Weights of a small GPT-style language model, trained from scratch on English Wikipedia.
Size: 3 heads of 32, MLP 384 tanh GELU, vocabulary 5142, 2.23M parameters.
Architecture: rotary positions, biases on query, key and value.
Training: a variant of Adam for these matrices, 6820 steps.
Each number is 128 + 24 x the weight over its row's rms, rounded and kept within 0 to 255. Layers, rows and columns count from 0. Numbers have three digits each. The size before them is the row's rms in percent of the matrix's.

# layer 2 MLP up, 384x96, rms 0.0759, rows 231-371, columns 48-95
023:131111150148102137130095088104122101105134124138126129122097095096082130114120104087122091125124056118124104103109102105060111109113143142134121
154:140108124137125119128130145094125102102173102139141142123158122149166093124094157180068111097118147080115126135132158112129114101115139104107135
082:104080111100097129110099126143143128127127198094098119109116118133141087178137114112115165121137089126118085139142105098203168165123136112140141
196:147071151145121124147109129154135134165098163120163116124134132085140144160151098118101128145093174098117128141072121129111123128133140121087141
206:113134133087125097126137135098076135105132118197139166127089130130147113141103102145134156119088160112110161124119103129135187102181109068124142
135:164124149119106099096110163132101135146166128140139134155101120098137140136170152156075144119124128119071162121081167113114110159137155117146139
017:122159127101137109125105107136132131106133107150158148171117142155133162138156140131174140126158098084134127139127159150108134150144118192154134
015:160138166152115116156085114126121131144135126151116124128117120118092104094124111132152148176143070132093092106105130101095123134126132102152143
016:151105154204128120150159130144154106140128146124125115138149117110128116145127141143132114152140090169113086109113140112099114130147123126084139
018:128118153122156118122090084115125123121121130119107140120125135129114104078147119114134081131085095107126111113143115117103134092125108048096079
014:126129107163125182136152156135137132145125137155107148164128103155150166113138151124089166122135173148161176139140131129144133108123160097119132
151:097143148132181182156089108068131137082138157156126157105112134156155109138124076147143139138101138131112126133140145116097139142145107121115148
090:138119151117156159105108096127175123114120135162161101137149103146123145152159131118116144120122123067139118127139128134096164157134160104144154
015:103120091074113098088128093118107127117135125066181112110113139144164121123137107149121092112082155123089137149143123101190136137131125167126125
058:111092123099127135129117149148130130121126140112063123138129138124121098177121119126158157139107108123117126136126092141190147162119128122130163
024:137145131141161143148120128148134126125157144167169141152138154160152154156147169126137154132163145127152135142136141152148148136145164194175130
015:097117091104121114087135146131102123123107082132085125105150110120131147109103117140109142140099138129122148138117122138156148131099117054117118
014:140108121145128128097127148137138163146131136102144115142146145120144057198116148148144127147144157162122124120155113108206137146128137105134153
220:103138138101101116115135113131103136115128114181148145131103130154151075151103135135093137122071140117102162125124150111141170090189127065127128
013:117132093105112107133120151131121132101102085108142145168118133115104131162084098117129090120128120110104110100111143091134100106121083152073083
017:121132124153124153152136116142143114114150174134169139142139142134158152147151152103116130124150125141119127115131125134176135128143167191138139
013:141122129116128141155134112147134146115135116135158162154128153167128120148164136114154139138144121113133149130145121166122116138160135194142156
030:154131117121107143109115162132157144133126133139105127162133133117130147190135133115141193119183132137138124114122124151143145170141132169158137
012:050096119140103107130135114142126124138140123098109116075102133129141122121138106131141115139137069130093108131112137118188105152117115084118139
010:115106085165115096144101127134126101103141080143078131147130111112121088136139163134113180167142112112140094100105142099140153116093138131162107
014:103128110123098148128123140141120115106147135138127125139102107119124166124112136101110165131138103140120144143128140118119121162115121177128182
173:129153122144125128153147137105139142123146151117098159118129110131137096146104091154141100144122129109079141108108171132100155112166147098128138
211:090100122087100100113164133097108131102134133150149136107107093162159099140128122104158144129081088132142144124148132100154186090185153086121137
022:106115135087121092126088099121096127106127065118123126142111116143086117115133102126144112123108098088133127118144121112092114131113093128117120
224:111098155091127150127105134093097130127123166159150158102105139136115118140109123126125141146060132091082132134106122127155169093181139139114158
184:104139152128080117174140110136170113148155135146136122130123098155137104145132118120142149110105150094143148138139122099100164055177126102087131
017:162128113121124071123090116106135111109122122123110120158138110101083075162113160141128145148124111143142093131138125083209142135102128157155154
018:125121103085148084117120133145107100112146132117119116114145147118123094175119132151096145121106129128130130149130104116217172144106164146181105
017:103116141119100118130144119147097151131135092095203121148132135175143172143131080128156096137111118112099114132135147125115101136155100148075086
017:143135164145154096157093106139125086106126111166098155152123126118086142099123147112139130136151089104143077107113122122039131106131107152135092
162:113106170131113130118101100178104148124128120169138164099135097157116131165115125112137115152140109126127160143089150097142137102147125145130081
138:139158111152131135135102117116113134099138117139119154084073107185138104126099137147140104115144158086129110153132074119150158078139114104131119
015:131114156162135141134119143174113138129150115154136144178154135121132156151126146126119128121168128132145098115131135133102153119141132169140059
039:136148142094149082124075094123132132094123137138134123152101123127075116109148111094154114126119073094109110109131114112088137130119099167138114
194:140083141126110150127160139108133177113121113160103148081128139115115125117097130166120140119103104065099135084085114080118149075146143130091134
016:146098099120120142113117123093121126126135129114111116112123119090099069106086111134082112119096151136123149120141102084140126091086130073115126
021:158110176167117146137119112140130141139166133132157134158123125143115157114144112115143139145142101123150126127138137126051134134147122131146136
014:155130138146119084169093116125134089102133145140091146164153104122087108104116136097122118136147072116147086108101143102052149122127091148102112
179:129100096120102107162140115059155157113122133129142158118183093121102121142126122169121129117114135114110124086133129117131129119198146143123160
056:148128104135096070131124145136111129123118109100129132150157110128110151167148109134107124149102068094089107180130118113123109095119082125118137
018:120118151135103155149111138142135134133132110138104149158116101118099153147123108098147124118175066131137095098105122116045119153130115128103112
016:094110089136091105143111112115142106124102134101073129103124120124127087112136114107112114115132088108101100114086111115156121121109123098091120
175:135090120121113088144065123111119136138145177136156144122157114088115131126118121125118141149113173075119138133129139120120132109181148131087140
109:120099111115118225143123117131129107147140123123095128128110105132165140135188112120168128141142162113136168134149116146075174109128087125146102
198:116109144104108107168137161078076159109168141132110147156148103161139145146101130122150153122126139120103166153080115162125134114162110062155124
030:126114117127126108122133102162104147113128106154131143175130144152122179119127137097099170120143132093155123127123138160058159125129109159143089
039:118134095121130115102189154164103130130133123105140111124149159148177116176114107137085178133139154104092139124123133143150129145126139121127096
018:125138124116144129159154136161124122113139144123154160142146162161160188122165141134165133131136173115118147145138144171160139126158118192135128
151:146143095172139164128147115150096126105151162142125150136147135163151078140139162164100132105093148093110103142130115088109131128126138090111131
019:091109083121110105098161134126127122133103113066094121091129109120151107134107119148114113134102135144096124134114118107193111143105107063075135
016:096139111095145133134157153161113123117149098124152141112131146127162144141131147167152124121119162132124154172149147144173140136128131183158148
042:066118109127116170113132114135133142112128140149101146094095161131160157139114144107140129088146107089134145137124121184085133139136138145155133
020:158150141112105130142116128137143151118122119105139148186151132140118119177119102137190128129150121134119125132139155113156099152157087160081116
017:093130100160147116115156116146133101123143170114157142110131129156187139099146153117090095140108113136128129144122134134129150110138159141111119
194:134116156121124140144105095133089117110151103185113131124171068122146169166143119145154103130111112117128157180100104121139127098162115116121178
012:140117136151112126158140147127160130132117105138117127132113106124106139126132107121131126134146089132110097136067129132107108121122095120105131
024:085140105096141119135163141144105117119107071117152149104133155151152166116152130142140079106093142099101141159131128146122124102136114160124098
178:107092140165123149159104118101121186103144116104159135151137083123134141123158096105132159116117156085097129094103112153153130129124152132126122
025:087098119142120138138157136153103141121120058168122140113116122131095145153135112138138110125105111088127134149116122156063109106107136152166143
018:089121129143092137103125129129134122140128155127092118114111110127148158161129120104120149131175101133137101101098112159111140167135156122141138
013:125128117132124105138107126129102119102140100134144137166109100134108167134115141089102146131133113113124117107105161102092128133114123186120108
117:163131145127145083101105107093120122120126149141164128150187128153150081155123113150087142102122157118103136143121151133117081129116138113127141
135:147103163137108128100119087145179150077138119140132097116141110113134057122114138098142136111111136134109123184132127111126140123146131128123138
170:128098128095112103159105124069132139133160176136134128094132138124123129160105134155115129143130154115121159170117145099117142106212138106107160
182:129123139097132141140165125054154136071152135121101181094104120098157109121132124156142106154105145113115146157137113120135152113182153107124132
076:153147119154122148149133122127107108120141132122129114146109124162128074152060131155062149140129139095110118094110118115127103127105156083136140
028:116130128128157119126146096129120120114140128137170138099112149148133134082158133129131074124066116105111162164129114134132117090120140140150144
018:182121177111117125101088097096150150148147206125163114152111119136107125132146126098130154124155121132148131098147101107124147147133137119153123
211:129085155161128150167125145107122140100179133154108170093149127134121136122054111150127140145104167105111129150100175106083171071124142116084170
110:144102146077137144136108095126137113133129104132161122169146106139121137161156137104144147152115172109105139117091115139108167104129097124148108
016:141157158111154143126164149160131137145141166135169140142126149124149174137122139157153145119134168154131156171140154145163133168143123163158158
084:097119137081158118124138124131138098093133187110147142121143147154118124091136114114130141115080123120095096165134158082115127104115125140115125
018:074136077107145081106149130149103102095122084121158139110150141141175149143131147147105112135115135103113108151115124143160151117117144175149095
022:097130136121106134147170136147121132123113085156136137138127131146104162172127090131146110112124109094111099125090104176062102141128120201133129
047:114089123104117085168119123143129117115130127104103123136126145116136113163147159123120135106108082135133082152126134110146175123134108175159141
011:120129104125134112136099108113120101101110085132120139129131127135118098147148148119111116122129100093153126110139109154068140097134161195159115
020:084126121109110109152154141154124136118104072129140147139148151147129154174133117141160089100137104099114083131105120162106119128140103190109096
052:104143093127141136114193160132131109129126160111129124113122152144182120144137099133097099124115079097063142150129115157170121100137142132097097
015:131115106106118113115152167126137141134091077113078134131157130128136111186118147160160166113148182150144143147127128142170123163127107129131160
161:138125097134101107124116129099107163124146162156137142094163093180150104123104136160143122101150121102090149120133147154150133123174130090116179
080:155156147174128126132108118120141143136126120143120158097165081122104130135128137118111136136087116132129153173126139133058090105127144119140112
015:147098126158088129098117136098142137149135129112100099127133091107105101182082116120121162147139127171148128124116116098141112163104136069117168
016:122125140115134117134181137153136136122111121107150160143163156152154135134146121160157069116095140116124113165141137164148122111155090126099120
153:135121095133100132106150094137162143112112124198143159111142104150110057115102144165113159085120099120082140135121104095121115151133130128073111
015:167132183168137121157109096137141110124146132149177136165135105121114137131111138106147105155140086149152090126118141108061118121143101165103122
216:118105134136107140140114127111123148119143137175146144112130137114164136162128120147082128153082148101071130118099143103112178075164131118093146
033:108117123144098167137137129137130142136114128160057151101094154124129169132127100090135121101159103093122130092119117189042135130141134110146086
145:143121127073153138085125111099116137100148125118118136134177116161147141137099104109095139119114156117129122158173132097090116126106096124140122
014:139135123076123122095110125111133158140138150107149103129137134109142070187119131149134152126149145148114124121142106111200161172132147146171148
011:114109145088103161140127118131130143140148134113148143128115155144173141133177139119156115123142139130140140146181097171135148117176126180137131
020:129109158157079159153125110124131144125119104118126131139117120127101145130116084103170099134146092136123096099123125129054094126155108109072098
197:139089122112112118139108124088113141147114154130142135103089119149135094123097109121119153131103093094109124118151144097176152091181144128112159
041:142134086106104103116155114099124107118128174090114109100115129159128089131125091139101135121096133089093141123120115130199105127118119110117156
021:124103121098106109121084092110119122117116095129119125132097137148107139074143107083122138097134131079130110099113104145062135109131097102120078
108:120078124157144111125060087089137135164132143156158101129166078146123137153182154102100113089143159088122129146114145108114106123133107095101157
012:128139140145153128175097132146114103112141121142132155127143133141124126144148147103119144145146111128154104097121159126066142118143140194126084
206:121138143093099122096150132142092135070126140176107185109102127115164141123119090112167114113034130116119129159112105100150172087203144117111131
085:172124110146127128129146060136131099100131127139099111148139124140086112124091110140109130129124153141112113149126147096127099154137150108109141
013:167116129166150119124099119123117149108118105158163137151116136143104158111143150116113161142104142097120150123138160104135128110106139131178124
209:116154178120111126137099157091072108112149132147129157123079085128150134108128110156118130113104145094127164131118096144155169125189133078134097
014:082116082090094166110147158100117132119096067127134142116118093148145175131127130136105112110099158131144163162136115140141125120101147126130153
096:121106066115124080121144157154127115121133132110124100129138114145126104192142105137113133100136104105120105130147093109186149115126130122116173
020:122132148121108159146137146164117136136132095147104150154117147138123165148139105138175135123170103104142108145131132185067120134165120174140105
017:143123158172144112167113111139122125125126111138138149138124148142116140096160148118157092135127108123111119111132143120046122091154107154113089
079:140119129136123113144079120139155151133123130152111164148155081126081147151155140097142119144124118111148151193131091146092113104124101101136106
016:153126100106103105101105128099125123118102102105111129155129111109106103150076118135135103135097131133134134126124166079126111120100095082081105
022:153110119130119125125107148133132133126128099154107130140138111129115143167121178132128200138153170150177153149136157137133141154118138157172166
018:131134095101123074099129130114130102112093113096074135141129129111117098130113112131123095109121134110108118117120132101147124116125098099080073
017:111151084102165085095117119147112110098154149133151131112123144125155106105149147153118120133110121096094137146133132107179153121110151164180131
181:110140133123089089146135122148115131092138150141120153100139140112126142143105094144149135119131159097132173122082109081122185072181137092137121
019:125119140122132138106148119118129111140142183112144111100154120120155099137096129137098094140091151156126129142134111123175132109117155080132114
092:147108116128110151140124110166138092118134067143121120141113104126150163143168071127169133150139151104133160135146131133085148137129108104146121
013:150162093101133091127104132126136107087126168155107134152154126099115086117124137119091174118134128098125106113101141119148152114107139133137094
011:189117160098090119124098104092160146146138174120146083124091130116099122118151120130171132114112099115113112124179134121163138147147109104142142
024:133117158145152144133121115150117127136179141139195130120124151155157151113162148117129118145134130132140148128145117128112145115136168143177119
013:080153141121145080128128121139112105119147134114172120127118138103130134137106107119131079142117093128072060107122149092127107134129098151088088
150:128098099118141152122157115106167097113110106113136115120177095127107079118135129124113160143128147069093140142156141100125143137121107123136079
124:137167152110109125099078177076105092116171162169169158139146140131148073108118118137135147086102135132129123115146120141117142131139119135126119
014:123149149105112128162120115116127116110114113149150151141096133120100129139147119117178091109140089110125124150141126156060108116151118218135143
167:115137110138175148154085130107074190152113125090145123111112128131138148144096111117125137147111135107131099085097120175121145121195145102133138
025:092098103115115144133123137159107136133128062159075142115094151124107152124136116123143160117149119084120147135119111165079128123115123128161125
201:118145112126131152152120120098102093135147119111154156140098087158139120140112104137129151150063112083125110122144105152163156078193129090141123
015:150149169115140121127137130129165155148130163135170144154122156148118145186143118135198088119156149142119133130140117145161121153166114182138140
015:118131113124143134093103121144133117121127138169057139133128128115140108093152157121098178126149103105150153117145125154119182110126163086169104
028:130107154129130175152087156121148146135127107147080142139097125121089125160130125089177150116162115145147111087106097146077124156128113120134152
011:190148172149127130132118094084135128145148130143211120169100136145112133111114131123146139130131144136130122150111125106112116147134123151160141
130:104123123183128102099143110123146146086082173125166113126148115076120089134119162157096159109127130150115118102128143088102162128128130137110142
012:126147130173155101168156142177110104111154153141141138172174150128139140145130140144115122129152114122107084116111170124093153120153143197130072
216:141109137116094110128161106100153135122166114126118116119137133140135120134106140093118130120066138081101126126139123106150150072194157120139163
184:111132147144118134145118118113099092095175121152135119109154128138162105158092137164098144121096161070129120175142152077117137118113139125098133
065:170136143079145066121089106134133120096138134120175121183142113122094143147131123112155158117121123128138098136125105111164129152122114133138127
011:113111120102123077104151131138096107109100082091126139137115138138126134159096121108118088102117155123137101137118136119070112145137071168101117
164:151110187112098119114149128086135125110155140162112133095136098102136173152128148133103175171103138130125151122098158090080149096139121107083152
016:159151117113166068140125132138152112119136135148133134158128154135138108143174168146146149101174151117130105119148146113187159125137134193165103
013:146114118132127073118141100128122110115115180109110128144128123142121140098143111125105133119117125078112097130086124154116131129130105121122111
155:165160133119119117121146117131112101113152106161135154132129101152150122137096131098122105068088167107136137116161117085102092127136089135130158
# layer 2 MLP down (transposed), 384x96, rms 0.0494, rows 231-371, columns 48-95
022:126135108113163105103156155155154161146115114137099128127149168167138123138122130173142138129121177134142130139140157120166145158135106063122133
164:139133092147127132123150140160127122148158103107111162125074131134170128150174132098149123132141102154119139137134101121107138153043095136153104
085:142155123185128134124154110098100107109108079137163148129140124141105158094117134136139084129110145121133150125120142146072085071128114132102128
179:076128128112108090117111151094114128123102166127122161113182116122109175137085095125150161115187139154143101131129155137147114078157106154136128
205:126101158125108127137124118124097127123123125179119135105122133126131118109127062140115148166114145109076120109115142133166143101199149089100145
150:098102121144129122164133113109139148069113121141085123114117142110107133138122111142155132161161131118153103144154098117138120112206112138170136
017:142135141165110129098163152074167139141128119136102134105155117095093114175089090116131129117128150172120136119129123099127125113135132095117141
015:111104098101132149103176141133142133112150117110130143113123121145173130154126156138117121108134185150157140142152124146141123141144120150116151
018:114146115067165139136079119135083155124138127144125155147117146171169131097123139142129139130100176104135153131140130144126157135105130134172117
018:136099111112089102126122133129119141156129117101152099140108091131132162180096132128125153115161146159132125130095126107123113163124156169155134
014:136129152096180100149128118175122125137109153116164113152154137091119124150138137156131080171120107113140096116122145139165148142150123157137151
160:141134124137126101113144118116167078177129137089113090182115123119091136144156110129100112136152134139154101119171159140169126105174148116147102
086:094114122137125111137144162120082136108145126111104135126121154088141128107096124156153115130128141185103146142133110090164095081195092143094097
015:148167147165136126167132122092153086112134092155113135130133104098094141168133097117146186121177134144143101142108105146140113130149132122101127
062:148154150167114128136125104100108119128103122145174144112131107132153158090154133125113114111146119130158128112125160121081134099155125131141094
016:147167171147126131116189155120181140129096095116108133141155143085096123121118112164148140153105123142124143145137156108143127130154102065084130
016:146116139120114145147103125103102133130151175097164118103102118149164113141163134134130131087144116157153138101102139140120104119184160193133151
015:128149102137158143184124085108100068100135110133085113124117133111113154072141104113101127117092122102127124150112126165126141113130107138128095
207:106116160135115116109130134109107148125137118152154135110135116133114090135087113108095151146097169116059136116117164162131171093225172085114145
012:116111146131150098105097115097168109154157152146068093095139126125125105128139125126085128147103120128148119136113105132130146109132145109138169
017:153152178143162150130140131152151127149118088147129120139142158127097109125101102181158139162119126112161127164135151121102151135148107090126130
013:148187138160119126116157120113175111133134095131097109141133112076080140150097110104134142150119151102105106123135124119169161122131122075113102
030:115139143149149127125156108112112113113124135126131147105149152118116107085126128147126072138072111106117141144157138109127142078097116086125132
014:186158122140130152151122147104131152102121140162166152143116120150158113143120117142151145133146183149137115158129120165113137141167138189148163
011:103156150077133126093159120122112160109115143114127105115110114127076097115129105086119103099119115134125122114114154108119081141158096130107135
016:146182135130148135116146134150166131124102107173116137115158157128132112155156086180140125139125140103142128125143125141142131112165143099120139
203:136173138171161101135129111093142103179153116088141114159135125099112138098155072118125102124124124135133082137142165139149104138198147147217105
173:134088169131120107114131158073125155152136126123160127097113091117147117099124125108101138132108111105119089142158118173153129120216149189083116
021:131127092136087107110145146113159134123116152135104133094126090090144149154118121099129150105140127162103111132098118130159111132154144121125122
212:074145107141100090127138171088092150111122158154125104155142106145115133113142107144121155084122112106089133135140158153130135107197131150091146
155:131077131138141149143090105100116121099151143137171115124117132113099121148108057106109127140117147140137092153148109078127154126149172151144150
020:084126107123119155102140108130113109111114101122096119082107141128138131087145086096100116107100100109125134115119141145077106116134076078105093
019:131127136181075171126133131065140130126099112130150133105122115122132138083161116119140135101155091166153129151114150135099082118174087103076114
017:152157111146149096128120130051172113130145133141095148124132092077107122142107155136157154129157171156137125125101096125146134129128173143150166
017:118123093089099125073147165137170195137124134100118126118123135152145102147118134134113129117100124131113137111143155119134111142114134096109130
142:152128159120141140164132171187115067140119121135104082113100137123101110130109098129125101136148098139167139156140126149157128145164111135159132
142:140115152102121114120106153152166135161136098143166099152151130162157161149122124096120143120138150158134123125126149113154134178097115152109148
016:145134131086142090125148155108148155148105151108105128089128124135149120098150152146151142130105144151148156140117146135175130158150151145105166
037:117084131145096136115175169128132115153135101113116138096161122120183135163109132162112135113142159169147109158108138127144126125163166085123129
198:113138067121132062108096120149131087140115144128105161155132132179119155145153137087125120130078147144142128145119141142124147123111156118133156
014:098105115120141119148134110204103123105134131133087105125122128152171176101166150113099126122117083112152113148122106151143126162175107144124111
021:127145088086148100112155151130141147127111131149093140108142122116130142153119162141160124107130184144126131127124137104194124153113161123127144
015:091103106079121139074133136150120185176111115101107096093105135137136107111128144125117112099101140103122141117143130104136111120123123094145121
172:120173110138136105153110125073150145156124107090139127106143097144080096129147142172138103107145108145133123098149120145165113122229109165131135
060:115141155104154156116138102117157134123174134140150164084109120130166118110100136095150148097129175143148130087121132114131129152145178130099130
018:147125107121169100105132150129135150134104164140101128110158152112143121111106156152150078131085179122127143142152139130181152097121117102158154
014:151122162122162174132128113139091147150128112138195112157118146133143125111105134133122100135114134119119100135163126114106163106150110157171127
129:095163119125141111090119129084120133129104113147094129134118144118130137113127167122140114128087100138146124125132145151148117133228113150112121
104:136158127134156073128132144103135131103129148132106157154147157096114128113084152129098097144140103139115072119138140096188097154145172136107163
179:110122142138109093131109141123131124154161126142112145154134100166167116103142082137174123111114136127169120125139087143123091164135091150124089
032:148116157113126143131136174099164140155150136112138130099151107083138096156144141160154123117122113156116136122123115100174097126154164120110150
041:150139167148114159161075103069139117105133125135131165141126095093102132085134155121149107131119082157141127139121102125121126103160130158109150
016:144131167147115153115105152125158145144144110122160107118111104115120090164100117123105161149149092122144100122125137094103141123154161126141144
159:115145125099138139120105141185111148138142110092178125138124106119154132141124154110163171161127138134128152116160132121169077124052112154138148
016:134132121120137148186055088091067111099139133145150118140100116115143111110139074104102127101117134103135099130119106163100134102140119177150125
016:144149131154091132130111130128134162113114171161124130119115128160152138135149112101144170106154118155142125117121118157142118154190130143097131
042:167140137135125120134129145110123124155113114124149114175132123121089094105148117145132113172130134124110120130121125066155118115112092110102107
018:123141110143161119107121110113133117151160132154085137085136121109151166108130142109097134140115158126131130141145101129138182106123157137174152
017:168152171106137148164090133138095155161108091142161124165125138112091111161105100162151151117141155123128116128112134122155113141156122130136118
191:135143130119115135109134127145166137143137151112118069072142125159160124100146168102120132134164109160139128130106128070125080080164109170125120
014:111078126107132133099104118132061157123139166122140139100137122161181124112116164119117122115117156120141125114139123112097149135135126146159151
024:152107140149099120120073118091131151137150171126141119141115089114129113156105121100132168127167118148140104103100111127135117142149131131108133
166:150154127105147095131110110084123095124149141141131156149113133148126104143117119150150102115136149129170137126162119119127106176126112104093157
025:155135134117128119132114137121150150121146186124108138136132127127174137114159158093123153121129130169130126102118122133191139164208103117093117
019:158129137136172140146142150111120116143111122124175128149149163106101070096122142170147087127107147105122138135147158109132131080094099105145138
015:125156144101132102091153134115175140128109106126100130088147135104111094126122101158131110135122123124126121126125117122132100120145119066095147
101:111111116112146146140181142140140161139157136124065101110091147140130136140136118113167091156128130142145114128132048106123133130140133162089110
132:128146161123089132117152170135072129147100107127152115132122116095133142131126153151127164112151140115154131095145112146126134119230160138142108
176:104152125138133095138106140058127116129140120110136116117102138117131137111136160147133145126132122152134136134163152149141093139243103169132101
150:123129119123145137141123115066160168114122137092107134127127119075129141112149142123140095132124104096147127170163127105135143165202141151140093
086:128121161100118143126132139124149126120147117148126156122142124107140169103182109101164110125110112143132149146148124112152164143159116171119131
031:138116133126092136128105130122136139141128119118120118137126100121136139159114106126130181119191145147140093114104126111121120168157128106097091
018:092146099150146125153181132154150065130111057123118138114163142086106138111112137182140095146120141123104118163139158125116118130089128097118123
243:156137093144107110080114133142112126132179101127121114157107155173136163165169145086142121121106114136129139129152123114123122142043090128164088
103:122143133167119105115158141109125129110101150146112143114137126126115115100092095136129119128151130144144133110125133091149093155211151135123142
010:132117076155107141115089163129122134094137128152098156077143129160178105146167095135114138125139122128125128144139090142123104099132144113107150
089:160154104174123153116105127130112144161136130150087124134104116114114129155124120145110152153164145138142137092134085171126126156146112110127134
017:160131168154106156141102141063128151133144144113125113123106114105096074134123091118142160091128112161142120116092133130128097126190109110096137
022:138106120142131148108088146094127125121131165113098137107136132098159097086128157120118122119113131125134139110138138096176158095155105073117115
052:133133114139121147095117120125110143145116114159166140111116096150130131116124122110141129125146162101132147104120135119116075136136119080098100
013:121140173148105140111152136152179147144103128117137116153138138081089117111090127114131135133125108136096111114111165100164122136126071049105102
020:144104116149123136117084135077114134134142179115111115098115102092152102094125141107115152121116140118124138120115123109151139114137113103130131
055:150119150142130137133063077093112130133132116120142129148117095122095134109092128114165162140156148158190123108121114088107144164119129134141155
017:119125115142136146145099109131091115100156169136123128127112135114134129068155132090083117131098102086096123097147123137119151080111114123141117
165:132141082120130102134132127117122153126169094137148107110139110118198147126113104127198086136091058135143121119151119127185113125150127166130107
095:121121128091145121107151129115132138092160138113125115164082159129161128116134137132118122111147145121112113092136122124146154135136097149110147
018:119153106120164141160134110136095094107113122157116138118132166130142131043173143146126089122103145102124154138142143145125140114114109130147123
017:140106107141118140133066127108086136161159154121127113123108107125159155137125135076110181127145142139142133102106107119147168142129167150158133
160:106129114107136125111118167216080122177135104097132126124078147147164140160154141146143116174109157140130103144117092153139158133109111163154130
015:112128101078147094100135157137121174140134136137062136106120146170154106136123137142139140110116192124119146128122129148155127159107140086152141
207:128128143124112145149119143104123140150144138166121120091162106135163133145112097109090149147101147108097142125100138146093160057198163122071151
031:130115131122155102111135148090135128133150140102181106155151130129128080112131178166126095142121153136139124142120137070173120115086104143108169
166:118177149173142102157147126121145104169118192133119131118083145120118123127166132135130117124124100140119134075122108177105134124113144153140135
015:113123110164130131149142108109124064091124096121103121109138136106091131085130102109125117104119113128119126149125102121096096090104084087095092
011:154181104146138090141116124154164081125100102149129098167123104120082139172092117122143176125128149107109109096125137108151125157086148130128122
019:112127093117183092097117141124137127140142152147101131140140138123143123120102188145123106139118181113119143124132120120151159132085143149185159
174:118145105121143058137093141062104163119119105116140126131111125160102130116139147138117165091107077141137142126137114145163139126218095130122136
040:123134151165122154136117110105119125145143088153155142125111115120121164119132110109116129157175111156142104131118131087071141133114134153100107
019:137129156134107119099178148108170121150124116113146134121156098080105119171115164160137110149143111138093137109136156084136105129092178156129157
115:109158139100133153127159145157117141091114146168110142114095168094132132105065103149129143192119080130141136107150109161132111148172110161089105
014:132143141109099086084147128127153182156096121117099125128116104118097113106112137130141107129135127138117108152129136096120084135149091092103122
236:105103138157117147129137140101113152134095163167089155111120136113116111094102082116141148140120134079073133132120121165132126086202166124085126
088:086148141126140134122128178122109137167159141108146137092127142107176153125160114107128127116121124112123143115158114167154154111102096158149117
016:109146148101118127126171121145164116128169127110110118114153106108128125158140121149118141136148100158141120137101129148108115143167130113080133
166:139144160150084140144092170124120102115116102136122119139116122104139167097171110149124114180131134088142117151107118135138145132227119128114123
014:145145162171147118157110116178135104125142179154130107148148174085121109134145112142131136134133097134127130088122133159165149125192110134117122
108:137167194148120160130105087105128141150125134161138134119141128148097145066100103106139124168130164144114136119097155145058102144135138158108091
020:135125100132137099091131147086157165118126178122132150112141118109145143139118169097132117126100147129119137098146132095182144123105137123127157
018:123145133071129107117121135155151163137133137115134133155112094152149145164098155130129153145129158137132111117127122148151136171120162123129143
080:111143145107159132105189122135110130113160151106156102100125162120171105115095115170110137104127149127118107079109158124129142159124151138118147
014:081095116132148098102101091091098134130166141139080105114125127146117131098155129095076107124121141111121127104117077142103108101105119115154147
019:104159146122133115115163123145126158114121158151126137128129158126129110075171111128120099131093098096071129109140142157119101111132097097106114
016:109099120136134159126077103084097135159131134117165109123144120121124145103118135095089113154118103116126114138139116107098120098083132142162156
018:148144159145087168151145137086148142126111081116130128128124115133107144176123075109141162109139121165155110147119114142127104144197123120080128
189:149117168147112130090106130177127145152129114147100142131110131090110145090144088110088100123115142128103082156127142111162095158157191138134118
017:126101111143128133162109121120073119147137095115146134149100141153123126098166129148133144111154117131158136148099124136117132145133110159134134
093:106138131132157092109148150072125160117141174109114153111161148130122133137094154125108098102111116155115111126115131089173103108143147127093140
016:087094158131096168099147117131141135155131083086139117106130132138117123118140118131112087129120059136134133143149120103094114112170117140089130
011:044154109156111121111159109126121084084099062163126159113127117122126161128103135128126118140157142120103125095103123125090084134036146144107128
023:146153121123108106140150140115156124112094095134101125140122116107096134140103121159163149102143148158132117144100149124162098169147121108094120
013:160145104134135137132116150078130128130120112133091154106119118162153097147127118154141144133143190134169149174101110136119104125131154144125167
173:127166153151109129128114133102096136130112163152111132120071149135096155110106124147111120133099141165154142127090116104125131133201139130153144
126:107148073171138107097190119144130103133142138117089083099127111112125172138173127123129134147165108125167118128148134131139132104133131100172123
014:125145099159119110085114143176160123134124120159084125138141143152140145141099139121094150145115146114110120091136127119157145138110121060106109
193:144141137118138089150101149131131102092199109130125117179117120146156160107164113128146110121130111140136148133180121097166122137130084137114152
026:163137125131107128114154144084161148103122176118145142123149095114170125140143139118119110134118114148137115109126135102168116138170123142094145
180:184111122149160164118117099124127100170137144148111170157116132105090130107103100107074145137131127132123127142134133075121112130212133156112144
016:132113106176166141143122145107109094141144135141121140120156145135162116100119155139104146148131169120128125158128146135118163106063134084170147
015:160148155122115153145163153108142147160106131077196115161150125103086139186136105137155114134132115163122115127138147100141082156129127163118140
025:135127108132127097104165115148110107108112163134120128108150161113157136106134142156096080123095139096123133144153161124158153099100128094143114
014:095109082119128104085171115125116106081136091116072110087152119121121135134126114124108104111105134107101141101139103121124115119084122064098118
145:142179124084131130129120148155080108172117101130112116133107133188131156103133092107164101119132132114151129144100130175151093099132102094128127
011:125112151076142153113103140097141187165108105107126149102108121151133127096121152122145136139104128145176138152135119102144130129170131130107157
220:101128113131064095141117145099119136136135132109137119128151128160138130138124211096128127092108116133135151118131142121142134130192148149136124
201:142170136149118125118137153145128145127154130085110111122100165137114139115193128108135135120137105153144136144133106111110088127052098124182094
069:087119111178098151124154148131119138158112116138085142072145129117144124124133145161116109129128115134113133142136158146077143095148149096115126
013:164166110132139114136102127095152157160136145150097138134148127123116122116173127123117187139119141116094142132146121153152126111082166091121099
133:171137132154146096125116172109146127155109123098142091114146107127105112136111112089160150115154103135102112143137129168129099169119077097162092
014:104131142137091177110140114140150137112094110110143133107138133107116148112085125093101138168105087126112143128161140124077109127117111092096134
015:110110140123109189128120145117128133155146080105181139112141112100122116124139146124109134149144103113135129121150146087116151107133157142117145
157:127132173141123151109103101163149111155116156140111094094128086122128139131157123105112122196135108170121093117091136095131166138159170110154118